python train.py --n_layer=16 --d_model=128 --n_head=2 --n_kv_head=2 --head_dim=64 --d_mlp=512 --vocab_size=512 --activation="squared_relu" --norm="rmsnorm" --norm_place="pre" --norm_eps=1e-05 --positions="rope" --rope_base=10000.0 --rope_fraction=1.0 --qk_norm=true --attn_scale=0.129 --bias="none" --tie_embeddings=false --parallel_block=false --extras=["capped logits"] --init="normal" --init_std_qkv=0.0391 --init_std_o=0.0 --init_std_up=0.0391 --init_std_down=0.0 --optimizer="adam_atan2" --lr=0.003 --lr_mult_qkv=0.4 --lr_mult_up=0.964 --beta1=0.9 --beta2=0.98 --lr_head=0.00593 --grad_clip=0.5 --warmup_steps=545 --schedule="wsd" --decay_fraction=0.932 --decay_shape="linear" --final_lr_fraction=0.0 --batch_tokens=16384 --seq_len=384 --doc_mask=true --train_tokens=137900000 --steps=8417 --dataset="wikipedia_en"
Each number is 50 + 12 x the weight over its row's rms, rounded and kept within 0 to 99. Layers, rows and columns count from 0. The size before them is the row's rms in percent of the matrix's.

# layer 3 MLP up, 512x128, rms 0.109, rows 500-511, columns 64-127
040:47 78 52 50 39 49 59 50 49 68 42 47 54 52 45 37 52 56 58 78 60 45 71 55 31 71 51 54 75 37 44 66 31 59 61 64 51 56 23 63 75 69 54 45 36 74 32 56 59 56 51 43 59 53 61 49 49 42 37 70 35 54 36 53
141:37 68 46 54 55 61 66 65 69 68 52 53 65 40 34 66 21 38 41 54 43 48 61 44 61 77 32 55 48 25 47 62 54 63 39 58 47 57 28 61 60 64 47 71 52 51 25 65 59 50 52 41 52 54 60 51 58 35 41 46 45 41 27 63
048:30 74 58 55 50 45 49 47 56 39 42 30 56 58 47 73 39 69 52 65 47 58 66 53 26 52 42 36 56 26 35 64 44 46 56 54 55 61 34 62 72 72 57 46 35 59 37 48 67 52 55 35 54 40 73 62 53 22 48 55 39 51 49 51
060:59 75 60 40 51 48 49 58 52 66 35 32 68 55 45 47 63 50 61 71 23 55 69 52 34 64 26 35 69 33 47 59 45 56 52 62 49 43 35 69 61 65 52 43 42 64 43 62 66 41 52 36 59 44 56 45 35 34 47 66 34 37 31 56
044:50 76 63 49 49 55 51 37 41 60 54 45 57 47 57 52 47 51 57 57 46 54 55 65 23 53 45 46 63 40 18 69 55 63 42 68 48 47 33 61 57 63 53 30 31 68 50 75 57 52 56 30 60 47 48 53 44 30 44 46 45 50 32 41
124:62 50 62 47 55 38 50 43 61 60 36 35 53 49 55 45 49 75 20 51 47 36 65 46 38 46 51 35 34 49 30 69 44 47 47 54 40 58 49 57 60 65 39 47 44 66 26 60 56 39 58 43 50 73 54 51 47 38 53 67 26 70 59 57
043:41 60 46 50 63 37 53 44 54 66 34 42 70 58 32 53 37 50 47 52 54 59 55 56 42 70 38 30 62 56 41 50 42 55 47 60 42 65 39 58 60 73 49 46 33 82 41 69 56 34 60 24 47 46 60 49 38 39 33 56 44 44 46 60
029:49 79 68 53 59 36 53 37 60 65 32 45 55 49 51 48 56 53 49 57 55 53 66 53 49 72 51 47 68 26 24 60 40 72 57 61 52 69 22 66 68 75 65 45 34 80 45 51 43 56 53 36 59 49 66 57 48 44 37 55 40 59 42 53
042:52 71 48 54 55 47 54 38 47 70 33 33 56 64 35 43 49 47 36 55 41 45 59 45 24 70 44 35 63 40 38 64 62 56 52 59 62 52 28 78 60 79 50 45 38 73 46 66 53 60 47 39 76 51 50 49 39 30 39 55 36 61 30 54
127:63 53 31 49 49 39 62 56 38 59 53 32 58 65 51 58 27 55 52 53 34 27 45 37 45 61 58 54 59 28 48 73 36 72 32 44 64 52 54 60 40 59 42 15 26 72 43 94 55 57 64 46 67 59 46 57 30 28 29 63 31 54 50 45
037:40 75 73 51 44 44 61 34 54 73 32 29 45 49 43 61 57 53 56 67 50 62 63 58 39 49 42 35 71 43 43 43 50 55 64 60 50 61 24 70 63 57 55 56 37 68 35 55 55 38 27 36 75 62 71 55 51 38 41 65 54 56 33 56
049:56 78 52 59 35 38 50 57 38 70 33 35 60 54 41 60 39 56 63 58 55 62 76 55 44 72 33 37 52 43 33 51 43 63 48 59 69 47 24 73 69 75 57 46 37 71 23 55 54 51 44 36 57 51 66 42 36 30 41 54 60 48 38 40
# layer 3 MLP down (transposed), 512x128, rms 0.107, rows 500-511, columns 64-127
032:45 49 68 47 67 37 45 27 41 31 04 69 52 73 60 37 54 25 51 59 52 44 73 63 49 33 72 45 36 44 55 43 44 56 30 41 61 68 42 44 56 51 49 49 55 52 65 39 21 44 35 56 59 61 67 45 41 44 52 67 58 22 25 39
139:58 32 42 63 51 50 49 54 72 62 39 66 54 43 66 39 39 32 37 37 19 52 55 68 40 36 42 52 47 55 57 57 49 59 53 61 41 22 38 46 62 56 43 42 69 42 49 46 57 42 57 56 59 69 42 56 42 42 37 53 60 30 45 27
046:73 15 54 66 63 38 65 65 48 36 46 65 52 51 55 31 71 51 48 42 65 49 57 48 36 59 59 56 41 49 55 44 52 39 53 54 63 56 74 41 53 42 40 46 68 55 56 46 31 48 49 67 38 53 52 55 74 57 66 34 56 61 52 41
055:53 40 44 45 49 54 45 69 45 33 47 46 75 54 43 27 44 26 52 55 41 58 53 39 40 32 47 65 37 70 63 57 45 73 58 47 62 44 64 26 50 30 49 49 50 37 47 43 14 56 54 71 43 45 34 56 45 64 53 57 51 38 57 63
035:76 61 78 66 57 46 45 69 39 47 30 42 44 64 40 51 44 42 43 63 31 40 51 41 58 43 64 47 55 39 34 60 64 53 58 43 54 46 63 47 30 38 39 79 48 28 51 46 67 50 35 57 59 43 49 32 50 54 52 38 46 59 59 32
119:55 46 42 43 48 51 52 50 44 38 53 55 59 33 62 64 42 60 52 37 45 49 56 38 31 45 46 42 29 58 42 82 29 46 40 34 45 54 72 32 78 31 66 37 55 44 60 44 42 36 51 58 60 53 55 63 57 48 55 48 34 45 76 77
038:42 49 41 52 39 66 38 34 68 59 62 34 42 63 44 58 50 54 55 34 55 58 63 38 49 46 56 56 51 43 50 60 52 48 59 48 41 37 54 54 22 37 49 37 68 49 48 53 47 34 35 57 77 69 52 47 54 64 39 53 26 52 74 43
027:54 57 54 55 49 29 56 44 52 53 59 48 46 48 54 43 30 52 45 46 32 59 40 49 61 52 54 44 25 57 62 35 48 17 73 57 65 68 36 59 58 71 49 64 58 58 50 54 43 62 41 59 11 76 28 53 35 52 44 64 45 56 27 58
035:46 65 38 33 56 51 66 38 48 51 36 36 61 70 42 36 32 37 70 48 48 56 34 46 32 52 48 50 24 62 59 46 72 49 54 64 36 50 50 67 48 24 57 64 51 37 54 47 49 60 63 34 58 66 43 40 74 60 67 60 49 59 57 47
127:65 39 44 45 28 76 65 66 68 68 57 53 35 45 70 76 50 60 43 35 47 41 50 63 72 56 63 37 53 65 50 52 37 52 56 48 37 57 43 47 45 38 32 37 57 55 56 27 50 50 44 55 37 40 56 63 63 45 64 50 30 49 45 35
029:20 63 42 53 57 36 51 62 50 51 54 54 80 66 79 41 51 36 58 52 55 40 45 44 50 43 40 47 41 54 39 45 69 26 62 56 58 41 69 43 46 43 62 35 45 30 65 72 62 51 55 53 55 76 83 44 57 39 56 52 62 53 48 56
043:52 45 65 48 66 54 35 58 53 46 62 61 64 60 26 44 51 43 62 34 51 45 43 38 67 66 45 53 45 38 70 32 37 67 53 62 54 55 71 38 53 33 62 51 70 39 16 41 46 40 64 53 39 46 43 62 42 42 53 44 46 60 58 42